python train.py --d_mlp=1216 --init_std_qkv=0.0371 --optimizer="adamw"
Each number is 128 + 24 x the weight over its row's rms, rounded and kept within 0 to 255. Layers, rows and columns count from 0. The size above them is the row's rms in percent of the matrix's.

# layer 5 MLP up, 1216x448, rms 0.0453, rows 983-993, columns 224-447
size [103  99  97  95 100 104  97 103  96 102 106]
[[110 117  97  63 134 116 108 115 131 111 125 155 129 111 130 134 118 137 118 141 137 144 134  80 134  88 124 137 128 159 131 152 161 161 145 128 126  97 119 117 127 179 134  85 162 174 100 131 118 113 137 134 140 101  95 117 129 141 126 134  93 126 139 145 168 198 139 134 111  63 126 171  90 101 105 140 130 110 140 145  86 116 162 112 125 126 126 117 151 154 122 140 138 135 167  60 155 141 155  94 156  72 141 138 129 111 103 164  90 111 134 149 127 153 130 139 167 111 113 118 171 132 138 104 167 152 154 109 116 141 147 176  87 160 150 160 150 162 104 174 113 129  90 109 126 138 127 104 132 143 102 102 159 126  98 125 127 129 182 146 141 146 104 145 141 116 120 102 135 130 117  84 146 111 155 129 159  79 139 141 122  72 154  99 141 111 114 145 134 140 114 173 101 126 111 121 107 142 117  92 135 153 114 147 106  98 152 102 149 127 122 123 124 118 137 116 112 115 160  59 159 114 165 132]
 [ 80 117 141 100  86 151 157 162  89 103  80 102 150  71 110 130 143 125 114 143 159 133  89 137 118 115 128 144 111 125 113 118 103 130 153 111 171 148 135  94 153 157 154 115 143 110  62 173 118 138  93 111 138 128 116 147 109 104 151 136 149 119 165 102 142  73 115 102  92 128 139 122 121 175 161 122 173  82 106 137 117 147 152 153 163 157 126 107 132 157 161 162  77 164 156 137 127 155 146 105 121 118 139 113 161 116 160 142 129  97 115 129 106 142  80 113 110 146 176 108 126  86 119 118 126 123 158 144 137 129 123 185 130 129 102 105  71 163 146 121 103 136  96  84 138 119 142  98 102 108 155 139 121 145 139 115 111 124 123 126 159 118 121  93 149 114 143 137 175 109 141 116 121 136 104 131 121  96 124 127 140 149 132 144 155 155 150 125 122 118 130 140 124 184 166 104 133 112 151 133 159 127 132 163 121 119 142 113 102 143 130 117 130 115 131 129 129 118  84 154 136 104 134 107]
 [148  96 138 148 141 127 164 150 109  99 119  86  88  93 127 140 124 138 144 104  96 121 138  96 131 163 108 129 109 134 130 114 107 130 142 122 102 140 126 139 152 167 151 104  90 127 104 112 146 153 132  81 153 109 185 117 123 146 149 136 156 185  97 120 133 139 161 179  98 129 151 179 107 134 156 155 149 131 123 160 137 122 151 150 190  97 153 167 108 125 108 100 157 133  93 131 106 152  92 142 140 149  98 132 170 164 130 123 118 147 105 152 109 148 115 122 102 125 111 108  97 136 159  98 135 165 128 167 141 190 119 112 110 133  97 102 128 124 128 107 147 115 150 124 126  87 154 114 115 116 129 144 137 118 101  97 151 102 106 104 146 134 104 138 106 150 135 124  97 112 107  92  94  89 103 134 186 140 123 125 126 122 198 191 115 140 130  97 150 116 120  75 105 107 120 145 122 103 120 129 148 132 134 124 157 158 144 161 170 128 114 163 105 163 100 119 158 143 153 157  91 179 124 157]
 [121  95 138 168 112 129 117 137 159 150  90 102 102 127 118 139 126 114 146 114 132 110 101 125 105 113 147 141 181 146 180 162 148  97 168 159 154 109 104 145 130 116 141 159 106 137 139 141 183 140 172 110 129 165 105 157 145 104 126 100 105 150 114 110 131 133 105 149 164 134 134  91 111 175 112 125 107 120 106 179 123 116 148 183 147 104 133 123 145 107 164 148  74 111 143 122 158 143 105 114 122 154 149  92  89 121 161 159 131 116  96  85 135 126 131 157 128 104 141 112 131 142 105 124 171 107 123 143 128 108 123 103 153 152  79 139 122 127 162 160 128  95  94 118 127 112 130 129 139 108 160 147 155 130 154 134 143 127 138  96 100 123 165 181 104 131 147 127 150 149 173 134 107 123 144 181 111 117 137 127 127 150  90 147 148 142 133 109 130 110  94 112 127 146 154 145 138 105 129 153  79 119  47  61 125 116 124 116 112  82 172 103 162  94 103 111 141 105 120 133 104 123 153 111]
 [153 116 152 140 148 140 148 111 102 153 183 143 129 111  77 137 147 164 107 119 146 125 154 112 157 116 114 132 121 179  83 107 127 129 138 124 128 138  91 118 159 149 114 131 149 109 163  91  99 121 117 147 104 162 120 119 127 142 170 122 146  85 116 110  88 115 116 141 178 115 143 179 142  79 143 147 121 150  99 122 154 133 157 118 148 150 109 110 140 130 135  95 120 143 154 138 141 119 135 165 134  96 102 134 132 162 122 109  82 111 144  87 154 143 130 126 126 155 177  87 127 163 134 165 185 112 108 109 146 132  95 106 180 122 131 101 126 108 186 114 162  93 137  93 113  81 144 157 104 115 154 112 132 135 123 111  73 187 125 139 150 152 145 121 118 118 140 118 162 120 141 139 106 111 102 148 126  97 120  72  90 138 165 154 151 103 122 123  96 107 136 138 133 160 127 130 126 118 106 169 144  88 114 116  96 118  80 114 132 174 138  98 141 120  89 115 116 120 161 135  98 146 176  94]
 [121  93 136 123 209  87  95 120 161 109 123 139 115  82 144 109 167 117 120  96 108 141 117 142 152 124 134 108 149 142 104 120 107 137 148  95 144 149 125 154 101 126 111 113  91  91  73 141 149 125 125 129 150 108 136 122 142 144 116 109 124 135 142  55 116 149 115 162 142  83 155 150 103 141 161 122 127 105 152  98 147 113 143 134 113 130 139 144 140  69 110 141 145 147 106 172 156 139 113 142 125 163 132 100 148 119 118 117 161  89 150 168 108 107 122 156 124 106 142 118 184 100 136 120 122  87  96 159 137 104 141 139 167 170 141 145 125 127 158 157 100  99 150  90 142 137 179  89 157 125 121 146 128 130 117 137 106 130 147  97 126 133 123 158 134 121 113  88 176 166 166 109 114 164  93 126 165 175 142 174 129 140 110 139 129 128 111 149 105 118  84 123 119 119 144 176 119 110 124 134 132 134 140 157 137 108 138  97 133 149 122 123 141 125 135 122 133 170 158 143 146 124 121  85]
 [138 147 170 135 125 133 136 165  92 166 162 128 112 115 111 143 146 120 104  79 145 140 132 130 160 111 118 140 123 144 124 131 167 134 117 166 151 116 158  96 118 117 109 114 134 108  76 139 143 117 142 119 162 118 159 135 122 152 120 132 107 100 102  96 143 113 168 131 191 147  98 147 134 135 118 101  70 155 157  87 113 135 148 124 142 157 157  78  90 168 119 142  96  98 162  99 145 138 169 117 111 127 100  78  98 119 187 129 124 153  88 155 123 105 153 138 102 119 121 117 114  90 117 125  87 116  66 140 118 148 140  90 118 133 138 119 117 140 139 164 158 189 146  96 150 112 150 187 131 158 165 126 123 128  91 136 170 166 159 124 152 115 105 146 130  97 138 115 153 118 131  81  80 115 184 116 145 115 159 151 139 104  58 150 136 136 136 118  94 113 121 133 107 162 139 148 117  70 163 145 118 108 134 121 118 120 167 102 162 144 169 112 140 172 102 113 147 114 146 164 113 142  75 137]
 [106 121 121 102 122 118 126 116 122 122 145 116 129  90 121 141 114 142 132 131 168 200  91 126 110 146 142  80 104 162 172 138 169 133 115 122 139 117 148 102 135 124 116 108 108 137 150 101 164 158  89 177 115 152 147 163 159 129 113 107 142 142 148 148 126 132 169 161  94 108 149 173 134 153 141  95 112 120 189 154 128 122  98 140  72  95 133  94  96 111 105 114 175 119 114 137 115 127 126  79 158 118 150 102 164  76 141 104 182 114 127 164 134  95 127 173  93 121 119 129 147 144 130  94 162 113 117 113 119 105 134 145 127 122 144 141 146 155 134 142 130  98 134 112 106 108 131 159 119  90 118 129 142 145 124 164 101 152 137 129 124 139 128 139 126 107  78 100 133 141 110 115 128 175 143 128 108 131 166 123 142  92 115 143 140 100 139  74 138 109 167 176 155 133 159 138 119 149 142  71  93 116  95  99 147 147 109 139 113 121 149 150  86 132 132  98 147 137  98 125  82 145 105 147]
 [142 152 102 130 141 127 163 135 103  79 138  99 175 112 100 118 109 132 127 129 150 121 122 146 134 122 166 146 166 130 136 133 136 168 160 119 113 193 136 154 133 116 151 146 140 131 115 121 142 124 118 113 140 116 111 131 118 126 122 129 121 135 111 136 123 153 119 141 147 116 139 128 141  82 129 172 150 126 212 112 166 134 108 148 125 116 132 124 134 137 124 132 156 138 136 131 160  96  86 136 144 161 106 146 121 140 166 154  85 105 107 113 151 129 114 162 165 100  95 139 133  81  99 132 133 113 157 122 148 134 135 138 155 137  78 137 130 122 105 134 133 138 138 117 133 117 150 152 134  94  96 116 121  90 166 114 116 156 147 121  80 107 152 108 102 175 152 130 130 113 155 125 145 113 165 132  96 178 120 126 152 137 125 146  87 143  83 123 112  95 149  74 159  99 167 112 138 112  71 143 196 162 144 147 145 132  89 140 162 147 110 162 101 138 113  81 147 170 157 111 176 146 117 137]
 [124 161 160 167 127 127 101 170 108 154  99 153  90 171 138 144 174 153 113  83 104 102 120 137 123 143  90 138  65 118 148 160 101 134 108 106  99 158 143 116  90 106  82 142 156  88 128 112 117 104  84  85 115 146 116 125 139 131 100 140 141  88 152 130 129  98 108 143  90 143 196 107 129 137 139 114 141 118 128  78 103 169 109 101 117 139 122 126  96 112 146 103 104 122 140 121 135 135 152 106 143 117 114 105 125 127 157 151 113 122 158 106 144 130 126 130 162 149 133 162 138 123 111 151 138 158 117 150  98 118 128 122 133 152 100 161 144 124 110 112 125 102 169 120  95  96 113 108 118 164 153 122 143 136 113  89 148  88 199 130 141 131 160 104 128 102 159 155 146 171 151 181 158 160 115 150 132 179  86 101 120 104  97 136 164  94 158 112 115 176  92 119 132 164 136 118 131 135 106 146 136 116  99 125 144 123 112 130 117 107 108  83  96 152 126 177 159 147 156 136 130 139 121 151]
 [126 144 121 130 127 121  94 108 172 100 137 167 119 131 100 124 139 190 205 105  81 134 139 152  99 151 127 135 109 114 116 146 128 131 106 126 112  78 152 133 138 104 121  95  85  80 177  94 120 143 150 146 170 166 153 125 168 127 131 129 101 155 140 162 177 113 119 112 169 136 105  85 125 122  83 158 101 170  90 130 126 117 155 117 112 124 136 106 165 140 128  86 160 129 103 170 141 162 119 134 137 122  77 141 116 143 131 116  68 118 102 165  83  92 144  69  75 160 105 101 119 115  97 149 183 161 115 100 132 112 104 152 152 139 123 130 144 114 120 123 150 175  95  90 138 124 123 110 144 131 144 128 139 115 117 114 106 107 133 127 128 105 110 120 124 116 141 146 120 139 154 117 132 101 151 168 149 127 105  98 121 145 130 132 145 146 130 135 129 146 166  87 148 132 104 140 129 154  93 105  96  98 179 152 127 106 174  92 118 143 115 132 117 129 140 130 175 104  93 156 153 140 140 103]]
# layer 5 MLP down (transposed), 1216x448, rms 0.0392, rows 983-992, columns 224-447
size [106  91  99  97 101 107  97 102  96  98]
[[142 148 103 114 164  95 106 129 155 112 101 159 127 152  95 138 164 120  84  78 100 123 122 115  95 108  86 140 107 134 116 146 114 137 125 135 130 126 113 134  82 131 136 135 120 141 148 124 125 123 116 141  98 130 146 131 122 125 123 138 171  88 127  87 171 163 155 148 177 157 156 133 129  86 141  91  94 108 134  99 127 116 158  83 103 149 118 113 172 106 152 107 182 159 105 156 149 154 124  93 108 158 106 110 107 153 114 108 145  99 129 118 142 135 107 154 110 131 135 146 143 125 151 144 129 121 142 112  96 140  94 103 100 124 106 124 121 115 161 101 116 100 104 177 150  96 119 143  88 117 110 111 138 128 155 113 125 146 136 136 157 109 170 127 139 106 114 113 136 158  94 140 133 125 148 169 158 162 119 137 157 111  77 113 109 119 163 120 123 121 143 122 147 140 147 140 117 160 151  80 149 134 147  80 130 115 136 176 124 117 137  88 133 114 132 175 128 122 120 144 154 117 131 133]
 [146  95 139  93 140 172 138 113 167 142 103 132 146 119 109 140 107 171 121 134 119 134 132 132 103 145 157 128 101 128 135 130  96 100 111 116 139 107 147 136 130  73 135 121 105 132 148 105 166 148 177 204 108 155 125  87 147 119 161 122 112 120 112 137 111 135 121 163 113 126 109 155 129 132 118 111  80 127  93  99 101 127 134  95 130 140 105 118 130 148  99  99 144 162 157 116 122 129 142 146 170 113  88 121 174 167 116 104 165 166 111  77 143 127 159 135 173 104 147 131 160 105 102 118 144 144  96 120 146 122 159 122 172 180  70 153 125 122 123 104 110 121 131 115 120 124 128 148 169 156 118  96 144 119 130 144 117 152 105  87 136 167 148 108 126 142  87  98 164 126 126 132 133 141 100 144 139 155 118 100 124 127 103 122 119 140 146 184 139 121 134  95 145 154 119 131 153 110 113 116 112  92 149 145 108 114 127 111 116 161 133  98 131 129 123 111 141 111 117 157 118 132 126 103]
 [143 130 167 165 132 114 126  98 119 154 137 106 145 102 159  98 157 140 101  93 132 160  84 130 134 119 118 120 112 112 163 157 131 135 138 159 147 162  67 119 126 123 107  96  98 106 122 155 116  97 122 143 154 106 141  82 122 116 125 143 123 108 107 133 136 115 140 105 117 138  93  90 125 134 119 107 115 136 174 122 129 149 117 132 124 139 146 128 110 118 103 105 170 119 133 108 120 114 103 174 163 144 144 134 168  92 147  96 131 163 133 124 175 114 102  87 124 133 130 111 125 126 154 146 145 113 137  91 148 164 130  98 123 138 146 151 143 152 130 118 121 125 138 186 118 149 144 130 131 100 200  84 144 136 113 140 146 104 103 128 154 108 120 120 192 117 156 119 148 132 102 104 115  92  84 121 128 126 137 130 125 137 141 132 103 111 113 121 105 119 170  95 131  81  93 114 155  87 133 137 149 109  87 118 113 159 125 125 154 153 164 133  99  95 118 142 121  90 111 134 134 172  83 133]
 [137 136 171  80 118 151 125 129 121 126  90 102 159 160 144 124 156  80 133 127 157 116 108 101 126 114 153 153 176 123 158 131 136  83 121 110 101 184 132 141 124 105 159 144 130 119  99 170 109 122 145 160 154 150 137 152 152 119 136 111 124 120 182  99 146 129 114  90 172 128 190 137  98 158 124 177 147 115 101 106 102 155  98 130 134 101 151 136 112 117 117 129 133 131 157 127 131 118 110 170 157 149 121 122 128 123 131 119 122 123 124 117 126 125 105 118 123 111 128 111 109 145 149 122 130 141  68 164 124 108 131 133 155 119 144 160 154 146 111 148 142 108 139 115 127 170 157 138 113 171 139 148  84 122 152 131  96 161 122 121 114 154 153  82 148 141 156 169 143 134 102 167 114 110 110 164 142 145 150 107 117  81 133 137 131 160 113  96 111 138 153 139 144 127 111 147 126 116  93 152 144 122 142 125 109  88 152 132 155 111  87  88 126 101 145 155 152 183 141  91  88 118 135 127]
 [147 132 162  97 152 131 115 145 148 100 120 143 131 171 147 115 101 161 172 109 106 103 114 106 115  88 104 127 145 161 128 133 123 137 134 145 128  92 127  85  95 107  82 106 139 128  92 109 108 156 131 149 132 126 100 190 120 115 130  96 123 113 155 120 144 106 135 125 121 143 170 135 123 142 137 150 138 104 111 131 147 172  87 136 159 150  98 171 133 134 116 118 109 105 115 156 144 130 142 158 148 173  94 130 151 124 128 133 144 113 105 158 109 135 144 112 151 166  92 134 116 125 114 105 102 110 114 144 123 143 106 132 146 159  98 119 190 122 121 146 120 105 145 100  82 117 148 148 173 130 102 114 148 131  82  97 126  76 144 164 105 126 196  88 106 147 133 144 157 139 101 134 144 142 109 149 138 142  72 120 122  92 108 146 131  99 149  87 110 142 181 156 156 106 102 147  75 140 152 126 130 181 115 139 121 122 109 151 173 115 158 123 125  65  99 164 134 158 104 134  99 135 103 133]
 [ 99 107 128 112 153  74 150  75 164 102 135 120  96 100  87 115 131 147 134 135 125 165 133 106  88 139  91  87 106  80 153 113 119 156 113  93 153  97 120 112 139 133 141 129 114 147 112 116 167 107 146 111 131 171 130 108 189 165 105 110 118  91 161 111 121 120 127 142 115 170  91 148 129 121 160 100 104  95  98  96 149  90 133 139 119 118 145  97  98 134 140 115 139 160 144 124  88 135 133  96 161  89 132  90 145 109 121 148 134 165 126 127 155 143 118 122  88 147 135 178 202  94 143 121 140 116 104  99 125  97 172 118 144  99 101  87 135 106 114 141 155 141 122 173 133 160 144 122 136 154 114 135 136 110 134 130 107  86 111 145 151 136 129 111 155 120  97 158 118 126 133 140 123 134 102 146 149 105  88  90 131 104 161 166 159 160 102 110  90 128 151 137 107 144 143 114  49 149 137 122 127 144 101 138 128 164 166 142 155 152 148 123 144 121 167 144 142 135  92 130 147  84 108 153]
 [129 114 134 149 160 162  90 124 123 116 104 113 132  92 120 135 157 103 137 101 139 160 186 141 120 121 167 117 118 119 131 150 153 167 126 164 111 183 105  89 132 144 133 109 159  90 172 123  55  85 119 148  98 124 167 161 136 127 107 138 124 145 135 136  94 143 103 130 108 118 132 153  91  73 107 151 132 136 163 144 129 141 104 127 100 128 137 117 128 140 182 102 108 137 124 130 133  92 123 165 135 188 107 114  92  94 166 185 146  91 107 163 112 114 154 107 132 131 118 145  79 109 148 113 165 111 131 123 163  99 106 111 129 159 106 145 136 148 181 130 113  98 113 112 152 133 103 103 137 114  95 134 155  44 120  55 114 133 125 146 155 126 171 112 137 137 146 160 152  96 104 150 117 122 114 133 150 123 135 101 134 118 115 155 108 110 119 128 122 139 186 142 121 139 120 104 142 136 127 140 126 144 112 133 167 124 153 145 142 101  86 122 144 135 108 108 126 145 120 102 110 162 158 126]
 [133 139 124 117  84 149 103 133 151 168  90 124 141 157 115 144  93  99  97 117  88 170 156 107 164 120 107 115 131 112 113 146 167 111 148 142  99 121  90 172 123 166 145  62 142 127 129 109 139 103 130 142  72 117 167 140 107 107 111 143 159 121 154  90 143 130 133 122 142 114  91 135 110 114 127 155 142 100 114 151 151 141 113  97 120 131 122 192 145 134 138 110 112  97 151 151 131 162 120 160 145 160  72 111 141 101 117 146 137 150 135 120 132 109  87  98  85  73 146 137 141 117 138 106 121 144 166 115 162 164 128 124 125  90 111 124 161 111 111 140 132 156 109 134 102 161 164 152 121 154 145 144 153  98 145 176 112  85 176  93 129 152 111 158 143 138 180 111 115 170  90 144 164 114 107 121 142 149 116 127 155 169 157 117 115 174 106 107 144 136 166 151 157 118 114 147 123 123 127 139 126 106 164  97 136 118 116 136 125  89 110 115 149 140 130 127 148 152 151 149 114 144 132  93]
 [169  54 138 137  78  90 114 165 143 130 166  98 173 161 170  86  60 149  96 176 147 105 164 155 112 127 143 109 123 109 112  58 145 143 112 116 164 116 119 105 174 139 155 129 152 118 154 150 152 124  79 155 106 177 117 167 103 158 124 124  99 129 106 134 122 148 136 122 110 142 154 134 160 140 114  96 152 128 120 139 150 121 120 111 122 166  86 100 147  97 141 119 113 122 157 121 108 149  82 169 130 140 138 144 122 143 117 102 115 154 151 130 109 120 105 120 196 107 114 116 154 141 137 115 129 158 106 129 114 184 118 148 145 122 145 111 113 137 121 156 142 128 128  99 112 158 144 141 130 120 135  98  90 106 150 147 127 134 153 154 104 126 140 110 146  99 145 131 143  86 106 164 110 117 155 136 118 123 155 127 140 117 127 145 104  86 106 142 182  99 169  80 121 100  97 108 153  88 162 116  92 134 142 123 142 125 161 153 157 176 153 130  91 126 135  93 114 102 153 157 101 114 119 116]
 [150 135 147 118 104 158  84 123  97 155 126 116 140 125 140 107 120 143 137 156 134 117 115 123 142 145 195 176 160 104 107 141 135 107 120 132 179 161 155 112 174 129 145 131 146 147 138 161 102 107 162  99 125 143  92 145  97 143 145 141 132 106 136  88 141 104 148 140  82 131 139 119 110 133  96  95 139  94 124 116 122 127 154 112 133 103 115 114 158  94 117 105 163  94 173 135  97  99 157 130 143 117 137 135 119  96 118 164 158  91 117 110 138 138  96 135 149 120  99 114 145 129 129 134 114 112  94 132 189 152 154 118 156 126 156 167  67  94 132 129 167 144 126 133 150 114 149 156 154 107 140 155 137 149 160 110 182 173 150 132 120 132 152 140 113 126 134  70 178 149 134 128 122 152  91 111 138  85 112 146 122 123 151 112 161 115 173 167 146 116 132 110 101 113  97 144 169 109 128 100 175 177 124 130 138 141 104  73 124 102 109 137 116 102 125 164 126 130  98 118 140 115 120 111]]
# layer 5 MLP gate, 1216x448, rms 0.05, rows 984-993, columns 224-447
size [ 99  99  88  98 107  97 108  94  94 103]
[[123 170 113 133 154 129 118 113  53 121  84 107 136 115 139 125 187 130 143 157 139 125 115 117 211 104 100 130 104 154 154 125 141 123 133 127 138 172 114 132 132 112 114 116 157 119 105 180 129  94 124 125 125  99 139 172 100 133 124  65 154 106 143 114 126  87 104  72 106 153 144 149 121 113 128 130 154 160 144 108 107 162 156 157 120 137 139  99 111 152 118 136 168 107 105 142 123  91 147 145 123 108 128 123 144 134 121 103 176 124 128 117  70 145 106 112  92 140 138 109 155 134 146 106 134  99 118 136 122 118 138 148 158 139  74 122 128 111 103  80 140  90 100 110 116 141 116 125 113 141 126  75 149 121 137 122 109 105 111 145 184 106 152 133 138 105 117 116 116 102 133 132 130 164  75 107 154 162 140  99 151 139 101 118 139 100 139  82 150 151 131 164 110  96 117  80 137 137 164 138 144  93 114 117 117 119 115 137 119 114 131 113 154 151  89 144 132 121 172 149 114 179  80 154]
 [138 160 128 153 123 118 108  69 132 165 147 126 134 134  98  88 154 123 109 135 141 177 117 155 138  99 148 122 101 116 104 111 157 101 139 103 143 144 115  88 158 114 117 139 147 102 133 148 148 152 107 110 122 136  74 152 100 109 116 141 142 136 168 123 138 100 125 130 107 146 119 133 116 107 152 134 150 122 107 120 106 129 133 136 134 139 110  99 113 112 118 158 119 142 187 129  95 139 107 166 124 123  72 145 112 146 119 117 125 153 156 124 152 127 108 127 160 122 143 125 160 103 116 135 125  96 173  35 156 147 172 138 175  63 110 158 144 151  98 155 130 135 124 132  89 111 134 155 205 130 141 102 111  96 129 130 150 141 104  91 120 159  90  91 116 146 128 141 149 128 104 117 133  94 107 161 141 135 107 140 101 100 149 174  85 105 124 123 119 125 130 148 152 106  93 113 112 118 138 124 125 149 111 110 110 164 115 107 138 135 131 136 134 137 154 136 161  76 146 165 163 112 121 134]
 [152 118 119 103 166 160 120  70 180 157  90 110 171  98 121 157 151  88 186 116 164 122 138 134 144 127 145 144 131 158 110 106 163 121  94 109  91 132 148  83 133 178 124 155 129 103 134 132 149 155 127  90 133  93 140 116 120 163  98 145 150 130 156 112 144 100 108 115 133 144 143 115  76 115 145 117 121 130 124  74 114 118 104 141 114  90 171 131 135 133 133 111 159 103 169 158 135 169 132 132 128 140 125 130 128 114 153 106 142 132 134 131  71 129 130 144 157 112 129 108 150 150 138 174 135  97 113 139 138 101 179 149 138 144 108 160 112 150 154 144  81 148 143 114 158 132 141 106 115 109 110 117 139 128 149 144 124 147 130 116 137  75 159 118 121 140 159 141 124 100 139 126 165  95 114 154 136 146 143 118 134 131 137 152 174 163  74  71 101 120 132 178 132 136 169 119 149  88 159  96 168 131 115 128  85  98 128 125 125 172 111 117 136 116 137 150 171 114 169  96 164 106 130  84]
 [106 136 105  99 108 115  96 160  99 155 150 118 140 181 137 123 144 130 167 137 100 132 144 191 129  98 134 139 162 128 119 124 186 153 161 163  83 112 169 140 144 114 144 114 115 174  90 114  89 136 121  99 146 108 136 162 163 107 134 126 135 107 132  90 140 112  78  99 155 175 103  91 150 113 129 140 144 126 109 151 152 156 143 154 151 147 114 153 155 156 126  91  99  95 159 148 157 115 120 174 115 161  86 123 141 123 115 111 120 145 125 102 112 122 118 120 112  86 123  94  91 122  97 136 108 141 113 127 119  90 123  92 143 131 158 154 156  88 133  75  96 130 122  98 139  95 145 146  98 122  91 138 130 106  95 115 135 129 139 145 169 192 149 193 142 151 109  96 113 122 101  95 130 130 108  81 173 141 126 155 137 108  99 167 138 132 120 103 124 106 135 105 115 133 165 156  93 143 103 160 148 145 156 115 114 113 135 120 138 143 167 111  96 175 119 150 124 134 149 172 110 157  83 113]
 [128 116 143 114 150 183 120 138 109 104 136 125 100 120 127 132 129 144 144 147 123 129 125 123  90  96 132 129 128 180 138 165 123 113 136 172 111 187 109 154 116 105 132  79 128 136 136 128 113  90 125 122 120 131 154 166 117 118 109 141 133 121 128 155 111 138 121 121 105 145  81 162  95 167 102 164  99 141 137 172 143  97 116 116 103 144 126 151 140 135 132  95 100 130 125 112 161 142 170 137 124 133 113 133 111 140 113 108 142 140 121 165 136  77 135 126 120 119 114 159 115  66 148 119  87 179  94 118 108  86 102 154 144 115 123 145 154  78 147 122 138 122 180 156 136 165 126  87  66 103 146 152 163  94 133 109 148  97 106 121 129 131 124 145 107 133 109 112  77 136 112 118 154 162 156 167 152 167 137 122 134  68 143 123 112 150 151 181 123 110 121 117 143 169 159 150 122 109 131 130 176 137 144 141 154 112 130 123 123 113 118  71 178 135 146 147 122 160 171 140  68 137 108 147]
 [129 136 151 105 121 131  58  93 155  79 125 183 132 145  82 174 144 162 126 107 109 111  96 109  97 142 128  94 123 142 106  86 102 155 116 153 143 142 137 134 117 112 102 118 124 110 149 151 124  97 126 102 130 121  84 124 129 141 119 163 181  81 129 118 120 137  93 114 138 128 129 101 106 135 161 123 105 140 113  89 162 157 123 107 152 124 159 131 134 125 116 141 120 113 110 150 110 129 120  93  91 159 136 129 122 151  89 138 150 104 134 171 157 142 129 128 153 140 164 111 141  93 121 146 129 122 123 114 130 126  99 161 165  99 130 153 141 116 123 136 103 124 117 146 148 152  66 118  91 133 133 154 161 109 155 126  90 167 125 102 170 132 106 140 114 125 114 119  93 140 128 143 159 146 133 106 144 149 138 120 112 137 100 118 120 135 138 132 162 118  93  95 108 162 106 149 140 156 130 171 121 124 146 152 137 172 164 102 106 123 123 122 140  87 145 157 115 124 171  87 136 143 185 163]
 [139  93  86 163 117 153 115 153 128 158 130 146 133 166 118 127 152  92 122 113  84 149 144 164 149  95 147 145  91 141 134 110 158 150 112 114 111 146 124 184 121 113 102  48 150 113 146 140 146 167 120  94 121 125  96 112 126 104 146 142 110 162 133 106 138 143  98 120 178 127 125 155 172 120 133 107 157 136 140 145  85 121 136 146 158 104 129 138 135 139 102 114  90  85 124 152 116 131 132  91 146 156 123 126 158 148 106 133 139 104 143 152 148 147 170 143  92 106 134 131 137  88 112 111 119 138 118 125 137 128 127 124 145 126 123 145 132  99 118 173 101 123 168 106  80 163 125 146  93 134  94  94 108  97 125 133 118 109 137 149 116 126 129 129 122  50  97  93 103 114 151 126 153 132 166 162 121 182 137 137  94 114 153 119 110 107 141 113 125 118 124 144 149 117 120  91 104 151 138 136 139 133 140 166 125 140 153 130 133 127 134 141  89 103 165 148 167 147 130 140 131 123 122 142]
 [159 145 134 136 103 114 126 167 136 111 210 124 110 165 129 136 125 128 110 144 160 132  74 139 155 106 130  79 102 112 154 124  97  98 106 131 154 103 121 128 158 115 125 124  94 127 137 118 130 138  97 128 148 132  88 164  86 120 109 144  98 111  95 143  97 107 162 105 119 154 131 134 124 112 119 160 115 125 135 157 143 117 150 138 151 152 123 111 165 121 136 148 106 130 117 138 140 165 142 117 162 136 117 132 127 131 144 162 104 123 130 121 140 144 157 190 173 127  94 148 138 108 124 115 125 157  94 100 166 175 114 128 125 105 109  87 171 167 126 164 102 129 102 120 146 153 149 140 134  81 126  81 112  86 151 115 149 122 149 102 112 125  97 178 108 120 149  94 158  67  94 128 126 139 128 133 123 113 168 169 128 114 134 131 111 149 131 114 112 124  91 141 135  69 152 132 153 106 150 159 134 123 166 103 108 148 160 128 150  91 148 150 135 127 123 143 144 127 104 160 111 125 130 114]
 [123 130 114  99 146  94 133 177 106  45 138 155 140 168 122 154 122 167 112 101 124 127 156 101 197 121 104  77 142 112 124 143 104 170 152 152  76  91 165 132 131 146 136 133 149 114 137 121  91 134 130 111 160 139 127 152 111 163  87  76 151 138 122 121 143 153 101 120 155 119 109 191 178 119 108 133 118 113 119 100 117 113 141 166 107 140 177 121 111 123 151 129  98 153 107 117 113 140 132  97 163 126 128 183 122 154 156 138  94 149 137 136 115 127 155 113  91 109 158 128 121 156 143 127 164 111 145 146 106 110 143 127 120 138 122 133 130 128 141 124  60 172 119 105 160 130 111  83 119 131  79  95 142 116 104 143 120 157 118 146 116 143 143 122 114 153 116 169 100 105 128 114 111 124 145  93 164 145 156 127 139 117 118 140 133 107  78 138 134 122 141 132 160 139 126 127 102 107 111 131 128 156  97 133  97 128 161 165 117  95 149 158 129 111 107 140 126 134 135 124 124  92 116  99]
 [143 138  60 129 148  82  85 119 133 169 129 168 121 127 139 150 103 136 130  97 123 148  78 124 131 142 145 162 152 102 135 140 105 131  92 165 169 166 135 108 125 106 135 165  78 137 151 107 121 101 130 132 122 184 138 165 123  93 141 107 116 102 167 117 144 134 107 143 134 146 113 149 102 153 125 149 104 144 133 103 167 119  70  83 147 103 143 132 117 132 136 160 142 126 101 153 137 128  94  97 111 163  96 144 107 116 137 124 102 104 121 126 124 116 144 107  86 129 134 168 141 125 125 141 120 135 144 145 170 129  99 128 143 109 103 128 124 122 154  94 130 114 100 137 132 109 124 140 117  86 141 104 164 131 117 128 112 106 130 101 132 157 117 150  79 126 132 138 142 132 173  88 113 193 146 129 136 151  61 136 120  83 144 143 109 124  60  99 114 130  75 106 132 142 152 106 106 184 160 129 147 141 129 140 115 146 122 107 135 118 148 129 133 162  84 159 152 149 153 155 126 125 147 126]]